config.toml
norm = "layernorm"
norm_place = "pre"
norm_eps = 1e-06
attn_scale = 0.113
init_std_qkv = 0.0177
init_std_o = 0.00418
init_std_down = 0.00418
optimizer = "soap_variant"
beta2 = 0.99
warmup_steps = 48
schedule = "wsd"
final_lr_fraction = 0.1
max_seq_len = 128
train_tokens = 504800000
Each number is 128 + 32 x the weight over its row's rms, rounded and kept within 0 to 255. Layers, rows and columns count from 0. The size above them is the row's rms in percent of the matrix's.

# layer 3 attention query, 256x256, rms 0.462, rows 186-239, columns 0-127
size [111 119  99 101 106 108 105 104 104 105 103 103 107 104  92  96 104 102 102 107 102  97 100 106  97  97 105 109 112  94 108 100 109 107  95 106 103  97 117 104  97 103 100 114  99  98  97 102 101 115  96  97 100  92]
[[143 191 121 128 107 190 163 123 150 110 128  87 100 171 102 133 156 139  93 121 131 122 136  89 135 102  81 147 118  84 105 141 123 165  94  90 202 162 153 109 178  80 163 119  60 141 149 177 178 137 108 139 117 206 110 176 104 116 132 197 109 146 119 114 188 156  79  56 120 105 129 133 102 114 133 133 108 129 120  96 137 144 120 129 108 139 118 115 176  61  75 138 201 219 152 131 133 190  99  80 106 111  78 112 106 123  76  63  94 168 127  99 163 127 108 119  99 157 138 135 147 115 101 123 148 115 131 171]
 [ 98 198 145  37 122 132  92 137 170 130 125 127  93 139 137 121  84 165  93  85 165 188 180 132 105 142 105  94 172 123 113 131 126 140 128 117 112 161 107  87 162  81 199 189 150 161 129  94 166 104  90 193 172  98 142 132 113 116 113 161 144  91 120 112 182 115 134  99 114 178  96 150 128 111 127  97 138 135  97 111 139  95 134  91  92 147  92 110 124  96 195 122 133 147 112 180 135 138  96 122  58 162 134 127 112 155  91 116 147 109  81 174 116 133  80 128  84 128  88 148 104 175 129 187  78 180 181 102]
 [ 77 138 166 168 126  84  73 161 168 152 164 112  98 155 185 142 113 171 115 124 182  66 117 178 101 117  65 126 105 152 132 127 163  92 134  95 106 139  54 155  87 123 163 101 161  91  75 132 116 132 110 121  86 117 158 123 118 108  84 103 167 139 108 133 122 151 150  88 118 135  70 155 149 129 140 104 100 122 129 179 161 133 164 152 152  92 119 181 184 217  80 151 115 128 130  91 130 162 106 100 127 163 146 102 123 138 140 135 143 164 142 115 150 157 146  67 146 149 157 102 169 159 169 105  69  89 163  81]
 [ 89 180 109 128 157 107 143 178 143 107 119 129 116 172 156 126 106 170 137 121 155 146 122 112  70 121 108 188 156 140  66 147  92 116 147 123 136 144 137 149 135 147 166 136 164 118 121 127 116 157 109  77  72 120 159 173 112 167 182 106 139 135 126 171 157 119 228  95 139 118 113 137 129 139 135 151  78 113  93 113  78 126 136 118 155  88 185 159  43  87  91 102 111 164 110  82 188 135 153 151  93 120 109 133 150 168 161 151 187 109 163 132 131 180 131 136  98  88 154 141 133 162 117 184 169 216 137  96]
 [160  86 132 183 111 117  42  99  74 105 112 112 111 129 170 110 137  95 140 126  54 117 128 154 124 189 175 130  98 178 134 151 163 160 198 180  57 117 143 155 134 133  95 117 134 113 103 145 167 119 144 140 165 179  92 128 122  98 140  69  91 165 181 142 107 116 157 121  96 172 131 174 100 114 103 120  90 131 156  93 176 165 172 118 166 145  38 155 115  95 146 169 152 162 136 124 146 165 128 199 159 114 109 106 162  77 144 124 126 146 160  98 139 120 157 152 133 110 122 180 156 112 161 125 156  64 153 150]
 [136 140 153 136 104 130 154 174 140 160 102 114 150 139 145 147  88 175 117 138  66 109 106 146 162  94 149 189 126 131 126 138 130 127 139 184 122 157 157 190 155 154 124 106 186  91 146 173 115 202 146 168 111 110  83 132 143 190 137 128 154 127 167  67 116 176 162 113 165 108 100 111 147 139 123 118 137 103 165 131  85 109 151 150 113 127 207 116 117 144 109 140 175 136 196 111 156 174 142 107 117 162  91  72 125 130 158 154 160 142 110  42 112 145 109 171 147 155 133 153 124  91 119 153 129 108  51  59]
 [101 186 160 121 127 173  59  78 125  96 148 108 159 201  99  87 117 138 114 157 158 172 152 147 125 127 135 166 121 116  60  93 178  81 107  62  99 171 156 183 148 116 131 155 119  97  97 109  88  71 142  93 113 131 110  79  75 122 168 195  85 151 152 149 163  99 102 128 200 122  85 150 152 147 138 118 107 141 104 116 143 145 168 133 138 147 176 136  85 100  51 139 111 123 110  78 193 120 118 151 114 156 120 129 123 128 101 122 114 115 108 120 113 165 130 185 113 141 117 130  83 180  92 212 125 150 109 170]
 [128  99 161  96  92 113 116 134 137 132 127 109  78 122 190 107 108 159 138  83 146 150 126 138 118 161 196 114 123 108 129 156  97 111 142 167 131 146 102 109 145 110  91 137 151 179 113 131 147 123 155 120 106 186 163 154 159 171 123 161 119  77  91 144 103 159 146 163 160 132 155 117 182 125  92 102 122  88 131 116 116 137 144 103 144  18 206 147  54 100 119 124  69  78 108 109 142 154 121  56  81 136  96 101 189 159 131 147 143 136 139 156 112 174 107 143 125 145  99 110  76 125 141  96 137  92 156  80]
 [ 81 134 119 110 116 153 175 122  88 145  77  95 159 105  60 125 105 105  64 164 135 133 136 127 171 105 118 121 140  62  55 109 127 140 114 111 129 175 151 167 176 109 110  83  73 138 179 128 159 132 189 119 102 122 119 181 118 122 154 102 129 129 102 165 120 114  98 136 146 102  89 132 107 170 151 102 122 123 167 140 194 112 139 162 116 151 134 125 124  87 134 123 174 107 153 158 146 117  59  40 143  69 169  85 153 176 132  97 175  64 174 143 190 109 115  95 175  95 151 149 139 137 142 164  95 116  82 147]
 [182 174 124 125 137  49 135 126 143 123 222 135 143  81  73 162 120 105 123 167 121 110  90  92 157 109 131 140  92 152 132 158  45 112 103  63 147 136 183 104 127 125 103 118  85 118 116 161  68 160 125 192 139  89  71 195 172 168  74  60 168 135 153  87  94 106 119  84 110  98 112 123  99  99 142  87 177 106 173 102 122  96  81 114 112 143 135  90 113 150 153 130 108  89  99 131 108 161 141  94  97 122 137  62  98 158 154 105 106 168  97  72 148 123 157 146  65 139 173 146 179 101 102 105 104 118 141 175]
 [ 97  98  98 135 127 132 145 157 124  66 153  94 111 153 131 189 110 158 128  99 139  99 138 152  89 156 150 155 108 132 124  77 170  79 129 153 117  96 120 139 135 169 100 159 160 117  92 176  89 117  99 130 134 147 111  95 156 100 116  88 170 180 149 105 169 137 125  73 140 171  85 122 177 135 118 138 145  94 197 120 181 157  86 146 131 128 114 145 100 181 157  88 136 164 138 147 112  76 147 130 148 191  81 124 119 172  75 150 105 105 122 165 103 176 112 167 142 124 123 190 123 151 133 168 111 151 132  56]
 [137 168  85 193 155 103  66 124 152 141 140 114  80 142 146 122 122 123 127 141  85  84  80 116 132  73 124  82 134 147 125  99 119 163 173 112  91  99 169 167 103  55 100 151 230 110 121 155 130 147 198 132 159  93 135 150 164 160 154 134 118 127  84 165 173 149 157 166  88 158  60 144 131 128 143 136 138 131 110 126  91 107 164 139 162 122 183 159 155 127 119 130 103 150 123 121 138 107 116 130 118 134 172 157 128 118 152 125  58 124 111 160  92 131 126 122 150  80  94 150 169  98  88 204 159 122 182 129]
 [112 114 173 176  60 166 146 141 149 161 148 176 105 158 131  72 102 134 149 123 185 173 112 122 180 110 118 146  56 144 163 121 221 141 166 101 116  88  49 167 139 142 119 150  98 168 159  93  92 104  95  87  92 144 137  46  68 122 107  82  96 107 103 168 145 122 155 130 113 195 162 170  94 153 134 202 141 106 156 124 107 145 149 122 170 121 117 147 119 137  85  83 146 148 125 163 144 101 153 205 106 155 143 117 124 142 159 143 128 123  76  98 129  88  60 168  85 119 135 180  89  97  78 125 151 149 169 140]
 [161 118 166 144 166 128 158 154 127 105 142 105 110 144  91 139 115 160 151 111 138 132 107 108 126 104 114 188  98 121 183 141 104 123  75 118 118 137 100  91 149 146  74 112 100 136 100 190 108  98 155  74  94  71  81 127  96 132 129 127 189 115 143  88 132 114 131 153 108 112 119  97 119  81 137 142 118 147 149 157  74 146 155 129 129  96 102 141 107 126 115 147 191 186 123  78 115 113 210  69 145  84 123 150 127 109 152 150 122 135 121 152 153  82 197 134 163 113 114 128 144  87 175 159 124 128 109  61]
 [143 210  69 102 106 112 130  51 170  81 145 164 140 126 165 178 178  82 125  79 108 142 198 104  59 146 126  98  73  87  72 103 113  99 118 187  99 104 150 178 134 115 137  90 124 119 177 182  80 106 131 140  50 140 132 172 134 129 195 181 117 167 116 120 151 152 172 210  89 126 126 156 105 122 140 119 106 162 104 100 154 116 119 113 122 117 140 140 133 118 158 126 101 143 120 120 125 154 167 100 167 118 114 142  96 175 102 139 154 133 154  82 143  99  88 150 112 160 145 115 130 146 160 159 145 126 160 105]
 [147 168  98 166 123 182 112 135 152 128 161 159 132 111 182  55  95 123  50  87 153 127 187 132 114 158 141 102 141  73  99 145 157 153 100 136 184 131  91 146 122 148  90 114 131 156 139 131 129 133 112 166 136 134  96 152  89 118 130 158 125  84 177 117  98 110  73 136 122 132 126 147 102 132 135 159  70 134 124 163 114 129 112 158 178 110  98  85  84  71  64 106 124 129  90 113 108 175 124 108 181 173 166 135 178 140  78  91  56 194  96 159  97 106 129 105 114  91  98 126 161 117 163 165  98 156 171 199]
 [171 117 173  62 108 158 114 118 148 143 113 120 162  86 125 127 105  78  84 127 103 134 109 107 172 112  81  70 102 132 176 123 110 115 104 128 156 115 105 145 154 117 144 154  92 113  93 105 148 167 162 127 105  90  97 146 113 111 121 133  89 151  87 176  82 148 107 136  75 180 152  84 160 204 142 135 151  97 137 124 147 169  59 169 106 133 126  89 152 136 150 155 186 139 119 121 150 118 106 101  93 133 196 151 171 113 135 127 112 114 137 160 196 144  87  87 100 145 125 118 122 181 107 114 154 121 152 127]
 [151 156 120  82 181 160 102 129 142  96 144 124 165 103 179  96 143 148 123 179 168 168 130 154 160 130 144 163 140 115 155  55 125 119 129 146  69 127  87  90 106 121 145 129 123 117 164 166 103 159 149 120 113 101 104 141 117 157 101 142 111 150 148 173 117 179 145 122 113  80 191 193 171 152 166 117 116 159 127 169 179 126  93 109 116 125 144 137 169 124 134 196 111  80 182 113  91  87 198 143 104 105 147 169 123 174  89 144 137  97 136  56  71 109  93 104 170 113 143 120  87 169 142 142 150 144 175  88]
 [154 133  59 162  99 136  50 143 156  49 214 129 189  65  85 147 177 136 114 121 136 148 169 104 177 138 153  88 137  87 167 206 177  63 138  45 157  98 151 184 176 110 191 147 100 122  94 141 151 164 141 152 144 103 147 171 129 155 102 152 127 131 130 144 136 108  95  84 149 188 119 123 147 123 138 190 105 116 114 147 140 138 116 103 169 139 102  80 108  95 148  91 167 170 110 155 127 158 159 129 169 207 162 104 130 107 136 116 188 143 122 152 138 122 154 125 135  94  86 124 151 119 145  99  97 141 156 112]
 [169 107 101 105 214 188 113 103  98 145 149 119 155 158 130  68 125 124 119 153 144 138 108  87 133 119 107  88 148 112  85 127 133 102  67 176 131 143 160 107 122 123 112 147 157 130 161 150 186 205 188 145  82 108  78 144 151 131  94 172 152 171 119 130 106 164 121 192  96 107 152 130 122 112 112 170 127 102 134 167 149  83  80 104 137 143 140 150 138  84  95 143  81 190 137 155 112 165  93 170 110 128 104 123 226 137  90 136 136 114 160 139 130 146 159 119 119 134 143 109 145 140 155  83 111 123 189 155]
 [104 144 135 168 147 148 110 127 104 122 116 126 141  64 141 105 121  69 142  73  60  79 102 164 134 116 139 134 138  84  63 150 168 188 167  91 135  97  80 117 178 136 105 130 150 120  98 169  81 134 111 151  77 119 162  85 116 119 155 170 138 172 131 120 136 133  51 204 130 133  93 163 112 160 114  87  84 113 109 122 119  69 101 123 145 156 144 112 123 211 186 139 186 194 121  93 111 127 124 116 168  90 105 172 133 152 103 106 120 134  97 162 168 138 104 108 148 160 121 117 196 119 110 152 137 188  48 159]
 [137 123 134 116 127 114 178  86 139 139 115 110 158 114 101 130 178  96 166  97 167 143 119 146 230 192  71 158 124 141 145 121 132 101 107 104 148 124 152 128 136 140 110 162 173 110 154 129 122 129  66 115 130  79 137 130 130 119  93 143 166 178 184 114 168 127 116 162 129  22  96  94 157  90 143 132 140 131  99 138 183 148 107 116 102 125  93 135 108 134 100 118 127 154  84 102 122 122 133 163  75  84 117 115 134 113 136 111  89 156 105 139 140  99 104  99  83 202 180 149 121 116  80 143 130 160 136 135]
 [ 97 103 160 138 117 138 119  66 165 197 160 103 117 137 161  44  84 166 115 143 123  77 149 124  43 151 159  61 103 125  82 152 149 119 118 135  92  84  76 131  60 117  96 159 107 120 117 109 141 109 126 124 150 183 131 110  67  98 164 120 168 102 159 178  90 141 139 169 169 146  85 129 112 112  91 101 130  92 127  90 150 142 113 111 152 126 129  81 148 129  57 131 140 109 147 151 137 145 183 125 139 117 150 132 136 102 164  79 126 185  86 114 114  95 119 161  97 119  98 152 138 157 108 192 151 178 177 122]
 [119 105  98 156 170 192 162 173  33 164 103 124 130 190  93 117 113  94 112 111 100 138  68  70 111 127  88 144 150 131 106 174 133 147 130 188 160 148 143 136 151 157 154 101 117  96 209 161 141 114  89 147  76  38 153  63  89 178 144 134 160 137 108 126 125 107 122 128 159 131 121 135 142  71 142 125 109 113 131 135 125 175 126 118 167 114 120 152 137 133  86 133 138 133  61 121 146 110 137 141  86 119 118  69 116 134 126 148 149 145 124 154 123 139 120 234 117  95 165 166 105 111  47  77  85  94  87  88]
 [132 159 111 146 128 130 162 118 125 148  95 174 143  84 105  90 117 100 143  96  66 103 129 104  85 104 121 172 105 192 153  86 199  76 159 123 125  96 134 161 146 126 119 145 137 123  99 175 133 141  90 157 158 140 125 125 140  65 148 124 185 128 153  87 206 125 159 153 140 152 122 119 132  95 145 155  97 160 118 108 107 102 135  74 192 102 156  58 183 138  90 143 117 124 149 131 173 126 132 141  46 122 146 108 116 121 148 109 176 177 115 134  79 157 146  94 184 110 113  75 140  88 132 113 104  90 137 128]
 [130 190 147 158 144 148 117 153 132 139 129 108 145 104 134 118 169 152 149  94 134  89 216  73 131 119 120 110 119  96  65 100 192 159 165 168 100  81 138 142 108 110 142 100 122 122  87 130 178 190 164 104 164  46 135 156 142 140  87 108  89 143 101 101 123 184 163  97 131 121 163 104  93  98 118 164 162 165  57 126 131 108 149 112 134 137 195 158 144  98  81 183 163 138 141 145 126  96 149 147  65  99  83 145  97 158  77 104 153 136 150 141 137 113 120 147 100 109  75 157 133 153 161 130 208 128  46 142]
 [ 79  91 118  95 145  86 144 153  96 110 151 128 134  82  94 117 130 165  89 133 124 187 100 173 128 177 129  68 179 136 107 120 111 113 160 129 108  55 161 172 143 138 163 210 145 158 126 139 114 147 190 175  92 211 155  90 148 122 159  78 123 171 119 118 150 157 144 112 104 126 117 113 116 116  85  77 100 128 151 187 158 125  94  91  36 153 109  65 196 126  38 136 144  97 100 160 108  73 114 138 162 146 133 135 125 127 108  95  90 106 147  72  93 143 181 130 168 127  98 102 122 102 124  73  67 103 121  90]
 [136  53 106 119  71 108 139  97 148 149 127 118 124 134  93 123 116 120 138 147 105  40 121 194 176 109 146 144  93 116  78 135  72 159 150 127 141 155 110 130 141 101  83 149 186 104 131  91 162 136 103  90 132 198 115 148 167 130 127 130 173 155 117  95  99 113  62 134 180 183 122 137  63 127 127  94 137 114 120 147 129 143  87 157 127 155  99 149 155 182 142 155 173 149 130 101  99 139 148 173  96 154 120  50 160 128 138 155  93 170  97 196 186 147 149 101 177 124 106 153 186  95 135 105 129 167  88  96]
 [147 157 159 189 165 105 154 137 114 178 127 188 138  86  75 170  96 130 134 154 104  89   6  81 116  99 119 158 132 103 114 111 110  95  97 106  64 128 157 181 192 146 109  48 106 127 125 160 126 117  87 151 151  96 128 142 120 140  57 174 150 112 158 131 190 174 177 159  82 149 112 148 114 143 104 123 149 192 135 133 124 154  53 117 141 169 185  77 116 167 168 133 108 143 156 163 120 162 183  92 101  57  95 174 133 129 122 137 156 148 136 147 157 136 134 103 214 119  86 128 152 122  58 129  70 155 109 100]
 [188 122 157 137 119  92 123 138 108 126 137  39 144  67 135 108 162 114 143 133  63 193 130  82 175 146 162 123 128 125  86 131  98  98 113 144 186 128 145 101 141  72 125  98 149  58 121  89 144 160 114  99 124  95 155 123 118 108 150 136 137 112 171 138 136 130 107 200 144 119  75 156 109  98  72 101 154 124 103 151 123 134 108  93 130 113 128 104 105 180  89 139  99  86 142  95 126 194  98 158 187  81  88  91  53 115 136 172  76 137 101  81 114 138 170 130 185 170 137 130 147 121 132  89 165 110 150 154]
 [ 65 186 106 105  41 204  80  95 148 157 130 130 119  79  89  80  94 137 145 123  83  95 165 147 161 206  88 105 187 109 155 169 136 125 185  83 152 136 110 173 125  96 107 144 183  95 161 101 163  96 136 145 181 134 130 160 104 121 110  98 100 125 165 139 128 113 107 165 120 207 154  71 132 173 130 127 150  76 114 117  93 128 176 200 116  98 154 123 139 143 131 145  87 136 138 120 159  83 165 145 136 128 111 141 143 142  81 127 154 156 146 160 123 153  85 137 165 120  63 166  71 142 185 112 104 161 121 152]
 [139 134 107 135  98 165  28 161 141  77  83  59 134 125 177 127 172  80 110 136 194 105 175 136 128  54  99  94 110 149 151 136 127 102 126 116 167  93 123 131 142 111 124 117  86 100 137 161 123 127  73  78  94 163 111 134  94 131 170 141 159 167 131 123  92 133 167  84 157 105 199 120 158 136 127 111  91 145  77  84 123 172 172  70 137 145 130 112 118 155 145 119 134 162 133 135 107 136  89 157 129 115 217 115 163 147 130 134  92 115 116 155 114 150  36  74 121 123 150 124 206 162 123 128 126 135 145 113]
 [ 69 145 121 138  87 129 138 175 164 108  97 140 117 119 122 144 166 115 158  78 158 180 151  87 162 177 102 123  95 128 111 139 100 120 143  96 112 131 117 208 161  90 189 190 118 112  83 125 134 116 112 127 106  71 146 110 166 137 172 128 143 137 118  91 188  89 126  89  87 150 197 125 169 150 153 137 138 143 116 160 101 115  83  89 164  95 144  50 147  89 103 113 157  43 111 152 158 144 162 137 166 155 125 168 157  95 201  99 124 125  87 106 121  96 125  57  73 111  66  71  82 141  86 128 159 111 123 140]
 [141 100 105  78 200 164 107 140 135 124 125 102  98 117  94 116 136 108 118 112 100 132 127 158 140  95  68 166 114 129 159 168 133 158 108  80 136  96 122 139 128 160 137 174 197 130 101 145 142 139  94 145 131 111 101 170 163 111  48 163 155 119  82 115 172 113  61  81  97 151 102 125 108 163 166 186 110 169 119 124 189 143 133  81 134 142  97  44 141 132 164 131 106 116 157 122 224 167  61  90 114 137  82  80 135 133 120 146 115 148 123  87 117  89 169 111 102 160 141 141 105 123 151  99 121 121  86 147]
 [144 128 168 174  97  68  75 113  65  82 145 114 145 104  59  33  68 126 149 143  70 106 143 113 157 106 112 155 178 109 148 156 111 128 110 116  77 160 112 168 105 180  90  86 212 126 154 188 131  97 139 138  77 105 116 168 175 137 104 141 167 142 136  90 142 107 115 104 115  97  98  70  81  85 135  98 173 137 161 133 168  65 129 133  64 121 147 142 140 159 105 128 159  83 176  99  92 107 129 144 119 145 112 123 139 110 102 132 119 119 147 153 168 121 143 141 151  93 134  13 154 124 199 173 110 149 128 125]
 [156 142 155 147 141 107 142 165 146 145  80 147  86 182 150 155 166 109 114 128 124 133 136 144  98 112 101 121 161 161 154  66 132  85 107 144 154 152  93 189  91 162 113 178  86 119 122 171 124 135  76 122 156 111 190 133 107 121  89  97 106 135 172 133 187 123 196 130 134 162 149 154  99  91  94  63 115  91 134 126 162 154 103 143 119 162 103 119 160 164 128  67 130 110  71 160 106 143 158 105 110 152 132 107 113 129 135  76 147 119 172 124 165 102 152 171  95  99 179 103 107 168 148  93  54  69 105 112]
 [171 154 161  72 120 159 155 109 137 127 154  90  83 144 118  73 151  71 132 150 149 140 178  85 140 133  66 118 121 146  24 144 159 181 115 130 152 170 126  96 146 132 175 141 118 150 184  75  86  59  99 141 119 154 100 102 127 118 172 177 145 125 116 102 139 121 123 205 117 198 104 133  99 163 174 146 119 136 135 185 116 142 125 143  64 108 101 135 100 154 149 110 184 140 100 159 150 112 108 106 108  99 161 128 179 138  90 131 182  68 121 136 160 110  94 120 151 183 147 120 212 146 113  57 124 152  93 135]
 [170 142  72 110 188 172 108 176 135 135 168  84  91  99 108 133 139 145 134 128  70  76 100 155  97  92 106 153  84 101 142 196  75 156 166  80 141 102 107 116  80 100 144 141  83 142 160 111 151 131 124 126 154 125 145 141  75 151 168 129 162 139  61  87 135 127  70 101 164 111 130 161 117 155 222 127  80 102 103 141 132 103  85 146 159 103  83 148 126 121 169 142 181 137 123 136 124  86  75  88 129 147 150 139 196 166  89 107 122 131 110 180 139 118 118 126 202 141 139 114 125 136 129 142 152  71 120 165]
 [104  60  98 127 186 144 120 124  89 167 146  94 113 115  90  64 134  68 101 101  49  45 117  99 121 133 121 140 103 149 109 118 150 163 154 151 116  80 125 140 204 174 130 151 122  88  91  66  47 135 138 166 150 160 127 139 152 169 104  49 126 201 156 135 127 139 107 169  89 140 132 131  85 165 155 133  72 182 115 145 139 144 126 187 148 105 144 115 156 111 131  60  52 178 110  94 146  90 102 150 139  96 124 149 127 168  72 146 173 127 179  90 168 199 128 175 144  84 129 120 174 127 173 104  85 175 104 136]
 [154 117 171 104 156 159 107 108 178 136 122 130 168 171  44 118 105 128 148 135  77 139 121 139 115 179  78 127 133  90 154 171 190  58 103 157 174 132  74 124 196  63 121 134  87  57 144 104  88 109 159 154  98 119 115  89 114 176 135 178 182  72 113 142  90 149 119 137  63 196 100  85 202  92 121  73 132 135 110 124 131 168 100 125 107 101 157  90 153 110  83  83 113 117 155 123 156 128  99 125 149 144 106  30 164 116 192 111 159 117  88 114  82  97 116 113 123 158 133 116 181 122 140 128 126 168 130 143]
 [144  67 132 135 102 119 135  76 178 172  85  88  94 130  90  81  88 119  97  99 116  49 131  87 105 123 117 123 172 132 145 100 114 130 131 128 172 112 125 157 164 145  91 104 156 135 118 151 114 112 129  78 126 111 108 129 173 110 121 107 157 143 159 103 120 137 133 161 121 122 144 139 168 139  98 100 135 150 180 155 121 158 150 112  91  91 150 138 124  92 163 137 165 102  95 115  94 167 115 122 111 191 133  75 127 150  84 151 119 164 124 135 193 171  80 133 132 153  91 120 136 126 162 136 129 155 116 133]
 [119 128 139 170  79 147 130 103 140 165 141 108 103 141 138 145 106 126 135  83 163 133  57 111  85 137 130 122 151 140 153  95 114 170 169 106  78  79 144  89 149 171 128 131  89 121  94 134  88 153 188 147 110 132  89 115 162 157  99  97 132 102 160 155  71 165 187 101 131 143 148  80  94 126  86  89  88 125 153  90  98 161  98 121 176 130 121 101 118  79 129  83 132  82  98 103 134 133 160 122 162  98  93 164  90 126 138 131 162 154 149  97  87 145 189  83 149 112 114 164 116 115 182 147 143 109  86 192]
 [103 199 122 111 124 131  94 140 128 174 145 106 127 132 119 105  75  68 104 141 152 120 139 133 120 136 109 110 140 131  69 188 155  81 156 102 185  47 134  83 206 126 166 124 166 137 164 156 126 108 117 135 152 102 188  95 121  98 153  96 197 142 106  89  46  91 136  91 182 112 182  67 138 104 111 137  95 150 180  65 117 121 109  91 128 166 165 135 176 203 123 150 130 123 106 176 104 173 156 127 132 106 144 105 152 143 128  84 151 128 124 173 175 202  86 184  93 126  66 120 171 140 150 160 158 139 134 153]
 [154  80 125 157  95 124 146 112 133 121 102 140 128 180 100 133 126  59 100 143 117 136 134  98 116 107 110 154 109 114 130  67  81 126  75 134 179 146  98 118 161  97 136 144  76 120 142 111 135 132 135 207 107 137  80 102 121 119 112  91 152 139  81  92 158 129  98 135 143 156  87 127 119  98 104 165  86 140 114 203 104 126 126 158 105 110 124  90 105 153  96 140 100  93 145 140 170 143  91 169 129 115 117  96 109 144  62 156 122 104 139 178 183 139 102 138 211 120 125 118 180 163 130 130  67 163  89  18]
 [112 110 155 149 117  88 100  63 165 113 154 118 162 113 169 122 108 172  91 104 136 105 155 177  88 125 119 105  86 117 138  88 122 163  93 136 167  85 107 106  95 172 192 112 115 171 116 129 112 130  81 127 167  71 163 155 134 125 111 160 201 126  96 132 124  97  55 197 145 149 105 123 134 170 122 157 101 150 132 160 190  87 124 131 121 187 138 160  97  65 158 112 137 101 125 146 116 117 116 118 109 138 113 106 148 118  88 133 147 152 114 139 159 146 103 163 135 114 153 156 180  91  49 139  99 123 132 132]
 [110 147 120 139 148 190 105 126 142 198 126 138  78  87 180 126 109 138 112 154 206 179 125  95 202 157 178 150 141  95 110 176 127 108 198 198 116 111 138  84  91  95 181 133 130 109 126 106 156 157 127  91 128 133 183 183 120 147 129 124 113  54 105  47 206 123 173 181 153 130 104 142  87  83 126 148 143 127  80 123  99 141  98 112 115 127 166 121 127 136 137  91 130 167 154  72 131 198 114 143 142  79 119 117 185 114 170 134  91 103 120 134 151 179 115 154  40 147 194 109 117  74 109 103 139 167 108 170]
 [ 74 112 100 157 133 133 113 153 114 135 133  80 119 141 124 175 156 136 153 146 126 110 120  87 167 127 122 120 157 183 175 119 110  92 173 187  92  86 135 115 144 144  90 144 111 211 125 130 120 138 102 116 104  99 144 132 150 148 139 148 177  81 120 187 148 122 132 109 161 181 146  66 138  95 143  78  90 127 127 144 159 158 117 156 131  60 119 143 107 133 151  82 110 155 172  93 124 154 116 140 109  98 198 169 169  54 125  93 131 163 148  91 128  99 133 104 144  80 112 124 126 110  67  53 109 157 178  69]
 [222 204 126  84 157 159 163 121 172 164 122 138 110 171 110  55 134 140 142 149  75  73 118  94 104  99  82  93 123 142  60 132 113 132  97 146 148 124 116 199 160 149 125 110 105 111 127 122  86 142 169 118 121 133  82 127 140 134 133 172 122 128 105 102 119 116  73 127 151 205 129 145  67 132 151  95 124 175 149 127 130  92 139 190  71 127  96 108 118  73 164  98 139 149 139 161 101 113 175 184 105 154 129 134 158  91 144 202 164 103 138  88  95 102  70 103 126  99  95 140  88 181 156 182 157 169 141 107]
 [190 157 124 115 130 132 143 164  97 139 122  85 183  87 165 136 133  47 150 161 121  98 138 143 146 162  96 157  94 106  64  91 154 135 163 188 138 158 172 114  96 156 119 110 122 106  85 148 117 168 144 133 128  92 150  46 121 135 138  66 160 131 106  72 138 107 103 107 123 128 164 118 127  83 114  78 172 146 190 125 132 136 156 118 113 144  99 162 180 151  83  99 139 100 181 150 168 165 142 193 120 121 161 124 112 133 137 137  54  97  71 145 211 162 131 152 126 135 103 107 148 141 191 159 110 143 177 192]
 [102 127 109 104 121 104 152 137 121  95 145 167 125 129 106 126  93 155 116 108  56 105  66 152 119 152 151 153 116  80 107 102 120 155 171 164 196 166 169 114 131  98 130 144 155 138 180 108  99 188 124 171 134 206 144 130 116 157 116 148 154 144 168 151 120  93 159 146  92  50 135 107  14 125 134 110 172  69 145 147  86 205  91  96 122  95 152 177 132 112 128 152 172 109 127 100 146 129 114  87 128 139  89 122 123  84  91  83 136 146 170 122 182 200 150 107 155 130 166  88 149 129 138 163 135 100 120 158]
 [ 76 164 158  52 136 113 101 163 128 112  82 134 175 176 108 155 160 124 143 145 118 120 126 138 176 105 151  95 112 148  89  91 162 131 173 172 134 172 201 157  94 121  94 202  95 128 239 145 114 147 143 151 101 150  75 178  88 138 148 120 127 134 145 114 130 138 148 105 138 138 108 125 125 148 152  88 102 122 209 153 104 159 149 118 137 119  91  99 130 127 103 130 141 167 136 123 110 124 159 111 161 115 155 147 155  97  80 127 128 155 108 172  96  81  80 127 102 174  97 151 140 152  94 126 135  94 145  97]
 [140 196  94 129  42  83 104 148 154  87 157 134 116 120 121 130 127 127 109 119 123 149 148 121 124 206 132  81 178 182  93 128  92 185  89 110 126 154 178 117 156 122  73 165 202 150  92 106 149 116  88 166  75 126  77  75 158  93 140 133 153 140 128 149 168  76 153 138 161 153 150 136 125 144 150 103 154  85 137 160 149 174  32 142 155  75 124  81  96 104 128  73 127 126 120  77 168 173 114  61  74 123 116 161 135 102 120 128 118 130 141 127 109 184 124 167 119  87 143  61  81  79 147 139 149 136 161 139]
 [167 134 101 153 126 197 166  49 164 172 134 142 131 113 110 146 117 109 147 144 139  63 178 140 123 132  97  90 169 162  55 120 113 109 157  76 144 138 140 108 174 140 113 120 131 170 113 145  92 104 104 152  65 176 152 119 181 107 146 127  82 207  89 142 135  90 161 131 117 141 142 130 115 161 130 176 126 108 145  67 219 150  93 141  71 146 167 153 125 109 112 107 120 141 102 127  83 103 127 135 122 130 137 118 104 107 107 135 105  83 111  77  91 171 132 137  88 107  52 139 128 149 193  52 152 118 142 111]
 [153 129 150 111 131 136 127 108 141 120 149 112 105 180 163 130 195 210 181 101 169 115 167 170 156 141 152 153 144 145 138 145 131 130 110 113 103 202 118  97 157  77 134  75 108  98 126 113 166 115 108 119 145 113 118 114 155 159  85  90 148 118  89  80  94  94 146 180 157  98  97 162 132 169 179 144 100 176 195 107 194  86 152 149 171 189 117 152 106 150 212 159 146 137 108  97  71 142 121 116 103 134  76 115 144 120 124 173 134 150 146  90 104  82 156 128 152 161 116 186 160  97 173  91 140  62 103 120]]